config.yaml
norm: "layernorm"
norm_eps: 1e-06
init_std_o: 0.00841
doc_mask: true
Each number is 128 + 32 x the weight over the matrix's rms, rounded and kept within 0 to 255. Layers, rows and columns count from 0. Numbers have three digits each.

# down: layer 6 MLP down (transposed), 640x160, rms 0.0522, rows 542-639, columns 80-119
# up: layer 6 MLP up, 640x160, rms 0.193, rows 543-639, columns 80-119
down542:043128173112155117060125212087132142073139073101157115136114130120164139117085103017130166194169147113112154060140119120
up543:153103126130120110116123118113087127103169118098113080150114142122112091111098099051132140157145120098136137164066146164
down543:116169139102192102179112127122120114130206116128119090146118175141100105152143165097136163111173142144145137134114137130
up544:122198128123170128193124120115149051146097197049169173082142094195104125186109184175159182131092121140136057101134147101
down544:155090193140092118124136147163089096182139144172142097201124084056149159085237096147145108076182112156138130131097146125
up545:161124113184122139110167151087169157116217111146149152111103128098129153144062182136107120144099109104114118139098139194
down545:139168106175083123133140093143151089174077096150155128143119137199157122092036076189147133098131092163144136168178121138
up546:137146077175097126144144139146104174089185108125060089191118096129096112124143102148115135084113132152152159204161052189
down546:180162148110161079148162100130146118182164133130157152132092148146169105114054140102089172120113146105105154054076167081
up547:159167101117142117161142123186122161112182115093149118080155119116116133169102112053113127132114126097110108180158145179
down547:153110136136150130189096129147158137152070145129127151120150130104164158146126123104069169093137137135159179148142102150
up548:156144131192101065062149141079130142122095150164150121133148216088201120139165153127085147094041128126132136035087170117
down548:079131064120116184127117116132177072151109128153140102118114176118156106180154116094159165121158182097155141088108154134
up549:187058082111105091112098097093131222151151137122077090149141100076161078131169083099092157133143167080167142160086145179
down549:079131072114189172112108129133146101103122194159171133169086080133202125120110169119089124075112145098163138121163099111
up550:049119199102162102129053082136168101129151065114133068133087144114088080178105140186091101141140073175024086134146152187
down550:125059147133058162187131079144120142130170149163148038161109103117157117204116129154027106141121106144119107093147105155
up551:154153182130139150138165100103121109169111156083111085161144108137133144109159115096101090113149158086099113124139079148
down551:139127128088173134060131109143135174113127132102120065192116094153146089137138130142123161123113093156115128170135098105
up552:136139084100112168111126123169120116135184131109134107176129105054166119120076118114146153157119126138114077144078154121
down552:109106108096113162118128076152110116135198098164129136114109157136179145167102182150158126148131122094103185124161107154
up553:099147106132132161118102129101186127156121108168108101085118098083170177104161144077154155176145129134107131137090102161
down553:205099147142133108156137097092096127172165127107084133187124097112142083112138073113130119138118143104147163165155102123
up554:106125080117104145150123105094147129162089144043111155181153137150145133091150060103149078163178182127162157111143111205
down554:152109140123124072140136112168172104137085140110095109080102190150203083103164104156172106070145232106162115121116073128
up555:173176163107194136168074109081186152107150152127110086151113150180095131100129096119110066129131095118156120159109079129
down555:157126120093126125093137185138168120131144166159107073160153111109160091183119144093149110137129104087141082128056084099
up556:108164085128117095177108089101099125140138131145150111151141114126095140169171127110090087144127101137143108153107149160
down556:105112141134093132127146122097152100171096130139138156143145176130128118165136168118151191108135109168112102110102164140
up557:111107129148176047120109167073187111148124136117127114170125129139108108156122132167121102160140149148158133110135148148
down557:100129141130152159147058127149152129139147109125119085105111118146119149124164156147151127141138093125103126128136136145
up558:123074082141112066167083124102140172140148097108102119094091134098155131149107151154114117099117169141098141095156119124
down558:106158106086126078184149180181131128089121105095130133071141169116115134094100161069019114119152152166137093114158086159
up559:156121102193102129122140111136109091146161162148134075086174144084115142103129068119034125105145138113096122133176138119
down559:087116141110120188138132131126108114107160137142123158181091136079076173164143119108113103130083105118155082162114144129
up560:151127101171176114132099154130033132147070116120095091135158083140109185125138138111138161149099169123125139159190149142
down560:179086094132206158111140150097107178080067177106131132162115108121168148145171060108175061082178152155128120091136109103
up561:195120120142113153138130146096115191131142156158109097119107134113062171142117148091151127110118134079112130165117064085
down561:087081151084114155116147109109122137142161109144102177135094121150125099153154111138171114090073174150103164135139120108
up562:076156068177126112048092148176091115135193154071151150161098136128061109126045170084134074187169099138036081097132132109
down562:154131178125000100080091178082107094151148045145094104134215170150137136134156097156014149111123107146116112132059148146
up563:069147130132128183168169132134119118107133151140120178117157127108137101124101148085135080109076111112133136139138129103
down563:138112167144194099136118150069122149156079119215149124123153121110119112140156139131120113093096143161155136125067124135
up564:139141117120094132130126116140094158131081125110071093141129113118124106141161206169146143160139129099119191149088128105
down564:100079101133127141149147126162137170086168161181157104173150176189139130136099146093148126121124108112126122063159094126
up565:079135111096201131094098159078133157084078136114102146187161122147151142091101123200136129122103179113124150154162112114
down565:211138123116144142161151119137137121190127135141113105074071145124140095160134117164140138138171114172120120083059077089
up566:159138109076119127141118111114099157173149131157108142139112159084083131127069136157080108080136113121093113166128166184
down566:131159162114130114115125106160169129068087159109156111179118098085148095122109143164117064129160162090144136108110080094
up567:086114147119178115127141133123125119158133113126076109099133182150055139151116112157131136152132083171072131152134112195
down567:145188109139145223112102132108082100135134116108126142145213135155147064121161102134112118117110145152147155111166160186
up568:146120109109091187112155136101150149133089158105133086199149132112111110151073157114130164107130141104120152110094131140
down568:129085135129117094118120143146122089115109144149129153147082097097103087136145140170136069130126123119118121152194087105
up569:177104113103168090153145141125157159166176078099075090147121065131116083146147078170147105099037138138074187105135151125
down569:117140077106112130163224062171144134119187128139120087188101097108113177102093122102164093154064183096136064098135136121
up570:103130143127163085095125060116087116174086049125094107191134113142057128143087090147164115106119118081133131156142163139
down570:089068089130119099146136081099164101146092179092159057117126115112157041166123154163117196087109151115167146156133106141
up571:124132137167162096119125142127197085127090169103103099160155090171128131156109162134142133087140075137136136147110101113
down571:086116109101157063091191130087120193127100083077095123173101074101195147088152125129145086115112077100143150133141149109
up572:101130120104125194121094073095048101083067132134141146168123073121170155103135144157118088139195110095143102148150173104
down572:137124121128195189178085156115146109104120140132215122114143123095119145101149109087082142194127196086142142135084122144
up573:138078166157136098138167126137089194112072137156171152056144071157128048125155130079150143184088151150143115113159199118
down573:197161187141206188169172142107179128126122139148126171084129139142095166145110118135073112080117168138124155208068078083
up574:154083125110081125132189170121123126148128161133144152160117096126172075047143116147186154118126135155138079105102171177
down574:164177147140142157081129145084099162123087151115138104144119152128118103103101135105078014110133135117132155138161109107
up575:133127093161164132090136086149155147121126109158121161103101123135110136136169176062119130165135121144099109140149157121
down575:114150134139142092082140145146176097137164093143172146102134241110158157129180105110140132180116120113127143143119118135
up576:182071109065095124138129149213165150161119095068123155099117134123120138116128131177155097106195153125141117140164163158
down576:149083109151134078105102095074150087095124118100119130090142104107127134147121132110182130149077164161078145134068104157
up577:085179058124047112110102097145102141187172133121020138093082132170169086073164127125184132155166209129134182122090136194
down577:200040136149145120073127147174110147138137161155000092114141168065190183099084103204113132083132183120138112174151193118
up578:168069162156121115150144083130142128144102126157117119115127167132118088137101144098117111129188145144134141145131152160
down578:135115125129148080198150098110112097108131128082106165183108138116123080142153160098109092127129101101140149145088158118
up579:121093165128072115095117064139116167117161134075175110127082131082114138128146154114114130167080158147152187108120160134
down579:150157116117130119120148124134160023148107086181129104160102121108133082169138136138197079150115116203152130147141155125
up580:107150182075126095131129007093158155114140190125136112126141134129120119135108158097149124142153115107149152157164135109
down580:072089127114155095084157160104121120075187160196077138118077176141107182142122155078122104112138107111084107141194184111
up581:153137187156108199133148134173172154086159186083153101124118115134154079120144080157132112148130104140126130148124156147
down581:143155158131050121105121116135106163099144134145164153108143155152164154158171144132115193126149127120089129156144173102
up582:089147055177104109094185113159113120117138087176117099144074110100097074112104161126153151116160089080133100084097170172
down582:065129117204095177140130138176133068164110165164138145093155149120143173102103124177116182068165101143127099191147119113
up583:142214129118093098125118175094148053111127136101131064115178108127090108138108101123136160089099169163106112117122114189
down583:114124121115148123077124160143135136090121105140153093092139130152118177156120119097126127172116167148165098134122188170
up584:141154123115099121088150158097035085135161219122133143095066116166135086117103127124165140130157216120121092111148131158
down584:074184170073195095096120120137151166184167055074103111144063152132128214114098106124212139164165189120132142097135147164
up585:157094120157120101146116103213159138147148116104140130136109166085134094090144138153129151087117177122124109164080089134
down585:147126176105095172142183086105185168203121104106163133125132121170102113107143089152122128147143118134121183156084147072
up586:174091139146145106160193133154137162135182154137087038149157084086145129099146135148163128109134168037137086050111099105
down586:115139131089109140189176088145108106165163138127184129158128141129034108189142086114201150096161160128140126125108161115
up587:089126122164125117128113104131101140145145087124135133072181110146126128168170146087116121133084115154126172110159153113
down587:132134129116174141128146110119094042170119119134204081116123107127162092110115084111135123138080138117103178140150133062
up588:119154118179129096101149139111101112101137137087100132157110082137081099104153122105115161149151111161072154146126084131
down588:158107130091228145139115123173168122071072158159129137134132113081131162139191109164197080172081100114133121130156158133
up589:118156061130095167128136157135163137089168154124117161154129129128101082175163121121184117117095121077119114132123139129
down589:185109106108104071136102121142106108114171142116062059115099089141109141116129201158184096117135117138183188104130119102
up590:068126099096138096126119105166102084121054151143112145158178180105129095158112127104158183170134101123099092118116144153
down590:099047155174113093098139108128149158102099152118148093116168134105081100101111139077159162100095146128166130104191150114
up591:122170162180113152100060196145154108105093123117133130094171108111187106154120167163181090127116120107163125106117118162
down591:071159087174140170122114101135125176171040129196140162086125082190177118137103127158124170145104152142088200181136089106
up592:144099065119133152111132134192073100118121148116116060158120041119108163097064104118132086139131095173126158160157113134
down592:125116097086096140163137167203104126141136112116151149164113103125116179119110130094149170175151092135140161135138156101
up593:169090049104112155067171162154123157127163183110080090111118089095105138145106109140130127138137130091107136181070132123
down593:117156181177141153153112069097098108120119092128145126125155154108168094125139144075110135147044102143159149141138124059
up594:109150173126108140114143121108119122098103207142150111086121088170126133115136153126175100105147101149125120133117033146
down594:097149088150111156094137163106130099135122137144145074176092161119082115108124158156077170137121100144106121108174104135
up595:122117126157118133145123114119082117158138147134144112149094102104124115076089076103110191147089148113104140155159128169
down595:086147148132119157076138111142108092123101137078111128134090109139153139125151103129125171137118151171132204137057128072
up596:096148090206111215132127101059169127145167182083160122142093115082199099119086173112086195164190129128089126144174058071
down596:146118181142130183203153075108143178124131132080164166077110088110110128196223146156077135198050126107160127127112168179
up597:137162133151167158149070136116087185167124089160115107101096116131119153129125139130126122129141087130129113101115052140
down597:135152137112171152139149154129088116096173115145149105154128175170104137102157126118060140145150100109082128120080078123
up598:152126236125142093134090113078163163146107059151131127081043145194080117108115171103148181155177060056073149149178068146
down598:082094141150156171124059136079092143136127160136091073191146103110056164135128090157145099156071105141150108122192071132
up599:158174134171121105132072138120103110118082106102151115163118079107064155119126142080118136140142204077099134103159109146
down599:110169093116140158092139090115128099082106114092170150140157145129183088168101129146183140120157100127129119068116114160
up600:173151160147103134070124081173113090108128098143096069053146096149132134121156109122121084102056078136145144106127139121
down600:126132109215151141166149082145151131097169199126096176153111141174166144149085179108117084140127081127143154061131126150
up601:167159095122190127181164127126117157138135152155097091090124133145089106134179079071139105138121114097098089096066163165
down601:166146154077153132122096114110079117122090104161119155097125177132178103150134087196136162162164170133074138133112145129
up602:126139132129079060117077112149088131151120162152095204150081140093132065109151085150132120155129113081100145171188129150
down602:137145137096139126072094162140100117098119084143177137145147098134038137137117185173035168181080136119128109205109166131
up603:117126131132138140141149149081144126119099144175107147089114127180077096103098166091092141126110168208158106096120161164
down603:146114157098142064083106094140127113155071120095149163110152128097125087185137145177158116113149102101172141156116168125
up604:160127080096142096118148154183149119160100095121111147106155104151147095138122103149111112086117126155139135142125100098
down604:096138137120154138159127155164112113121175122111154072170096115096114169104197107135142116144162157156122196127100153083
up605:101131074129152128137145184122135091160137129110087132115100102160081156178102134143212124063157165190126133132160120172
down605:176146158178107099065160136071098112119075089154075148109096137106069091093121105057191099136104168138075153150085136160
up606:091129116139115129136095145117099139161113118129147191114132104116174111122117089086095084157112118120142064169138135176
down606:153175154124136063146151136156175149131124081156162155156115073125139167060163133141153126097118136174117133097101166151
up607:119174083096140157135092122102065099188092147108118169126121065142146163113118114086114145154154152119159116156135178113
down607:134170111124112184132141156142139167194111126142158099175175123085080222091144128069219145145135135153098152124124112082
up608:142146122163126131115101114151102124092138123104142130125116112099169137110092084169103156053170098127105118136138157093
down608:127144064167122094255085104133104179082170155120118129138085122092162174114158112154076113119121144143130134101119149080
up609:169171229084162096122068120141143154131164141094125099117128111126101118103139095097080111126180124063129104116091170161
down609:133139144088145037175164086165123120191141131132138129157087172125119137135118135150131133080119078123203135160131137128
up610:161106129090139096111113124084121183115122104140131076090149096126121148141137088156136178123164122150048059161165166171
down610:101119163060178160150156141112150095140119088131165099135115128089173098142138162185114089061169121110087131120119102138
up611:116152115229137170130158162134040168144117092052121067121136044218141126103181068132142123135140069181078081153144158118
down611:130172130143114096127123134164111166143184127137133074163083180134097071068192143146134171137180144081139138163120148189
up612:092116159159147145129142102090138169138084144110099081102146068126136117159123097123099108101171108159179116158139152147
down612:136151121141077064158113154134137181156138094146131109086078092095154108132126100135060144134093175160146099171160166077
up613:119176156127079092159101139153097116183160139137130130112186142127097128178126184111109146108071158111140160122143122163
down613:109135153130131084120120166097132182208178125160121128091098126202118109181087164090135112175094123113100134139113082069
up614:124141092140131137127083116153105139183111175057145151153085127126121128158080148109159174149149123100122175144113092156
down614:129124177138104107118120211140215172088114111148157099052137128131075128132183133122080149137138135169085101086174105108
up615:166124115138107149124156145112110130211127150134087163184177102128126113106094146124132180175089128176138156081114120164
down615:084065104171148167147129168143138170156086150162116143112111072112143130147136152128148161057076123171145151080129078116
up616:091141166099170112056077159057165058104094129111028135117173091093161053166160120184180141147149195132099092149126150182
down616:100114108167188108094074112126134128143115098167046180170104119086156105186137127130166112129090096094131049115122135161
up617:217121129174165102097143109059150091143162143088143145134147119067103127145158163088127152126128065140152145162092169096
down617:156042157123136109134162093162107145109104171146153064164172110187111120160150136147118106055098162165131118075143079190
up618:111176098148113153114116106140127118124169149095094132126215099099131139145114150113135052145139132121134160107128107084
down618:143138104158138101160123102094145147175118144068106128132079103183116112171133126144027167126105171144142167143141159123
up619:137129096110126110131163165103083132114141092081142110159158124131095095120168161059121128131093129147080132111132168127
down619:109086070130134126103121111123152181144111114107118126140128147160165134116128148097140128106138162171120164105126149131
up620:141144162136103097070070083151138172170071111148152136153136104146110116176113111101140161089114108144084177094070101150
down620:058096129044099156049178075132171152073141134113150185119112139199224119138118103118036093161086107113121131181139157106
up621:112172158130124114112126120142130128138140142111066089096123107190133126132123175120100116128092185123150110088132149161
down621:111165133131124077177134136173107105141144153131162134128125107143121134139160094169135126101178104148100100127184139137
up622:094130232192196112168093078063159146117133124112108152158062159159092109159137126072100138139092207144146069127123114145
down622:163120122095155080093088138125152143101172169113127165100141139140116179101097109152113137156149151131129072129085149143
up623:153114103150101114098149124124145192143058089056080169178107093189058121101153104079127102193093189120113101170127129114
down623:105120053182104178118107107169145162162150137219134088093155124100165127117135148104123176142138089160113186108105091111
up624:113137142119156136129095166089176106140074183121131150152101103135060117182072104154121097110092196093143097143071065117
down624:069146142095125150122099144128146109116170156128201134143160106155059125095122211116145106115147131205127104182104129056
up625:079176087175052130119119089167107180150137141097111170145132118158111118176112194189102117191127114119092077142118109111
down625:087186141140068134103121146118092122122119118124127164164086116117142116225131079082127080104197177127148147088120152120
up626:186142132107092148184048071188118108117125121120118108151199132127108123180131139123152173094112147115127110156127072113
down626:132149098147116161122116161128135167116190142105124149133047068161112124141095160139140111112144143144091164102149157139
up627:107122117156127117144166152119117149145133124120126162120119105162093060175148218083112135137097125132121093177129148180
down627:137116136098172128129120157156108128131144174131168099135117172099101110111165110151109107152129095088121154145145142115
up628:095130153105121136155157183096156130194069101134075177157110157157140084192146149084131169087118134137117099085155110127
down628:176133120117079114121124123113099115148185089127118112147088109133163214082083114090134140159109112147149129086109114150
up629:104144159121140118080109154113155119173140099086135108144142117106169126160118111084143158157125121128135086092160106133
down629:094117158097147144086103122138061126117157131159097102131165134121083164104147117135114103161139150088121121178111131152
up630:140147137168105122128092078160162111124158156108117139139084139082123103114114164123156116142127073120180133100084098129
down630:109107115154115209101077131153152120129107126112103129170151105119154153152124123090127100106115122153104111092162145148
up631:090119101140115129086114115148115159157114099153083116128082137135154091139143162136161082176113111102167087123092112112
down631:157124124128088157157110114100095150111085122118179119104111146143129123108148134088121191122089117169140129101123145111
up632:146144155150064156149092117179131078138110120139125118091087111145118117101126130171137138123121134079097134118115097153
down632:149138013115152082137146126155094131097154075122083113089063089134142127170116145138153178134164113141109113133135091137
up633:126144172104147080080130077090137157108129109195147139174137147098171163123118161102111108079111154081129139128141110166
down633:151180126176093067093130095134051094092121130138128128159189109114096130173143064138110168120171152132080162106153165118
up634:150167177102101225136086116206118118178170150066114104096106131146139157149151194167167113147139129076138160173165097148
down634:182096118117137193159184139134072092115161042130127184131088094095103109181072139127122126109200154154155132102158117054
up635:126149139167124081143157144143126060116139159140140111160108120153169162109076120126125129121171138183137171120182138139
down635:093134083128143111114115193140189109141134172143125121132102119144163160149133139116128146132095136151124194128125073109
up636:182099149175064117177117139174088103130082119137096088140031088109133155096112106116071094123109174137132148155142155148
down636:096142132141082139129117077150171106137160120131118117085135076140073149125085124167097099114156143111160130148157124143
up637:143093223155127169152117100058141071109172143161139135169223148108146148146142090119119078153088122173142154195140158166
down637:151112134187119131191148087154128151156151117097121131207130117127163171143082054122197106130110115137190128141162118138
up638:213103121141115138153086132120088098118099108123169187104112056105122147169106090100142095121137154111160077106186062155
down638:117120123084054095159133122123134126057119178148150092110127171153141134133128102104157154153115175103103160210139184152
up639:170193107205145103091082136104101210135141194081145116112164120090109160104104140118081199086125159117150158135141129133
down639:071097127152129142061123128164117113120123134154134114101124118081115128133140198114183086111083139144191130126193111080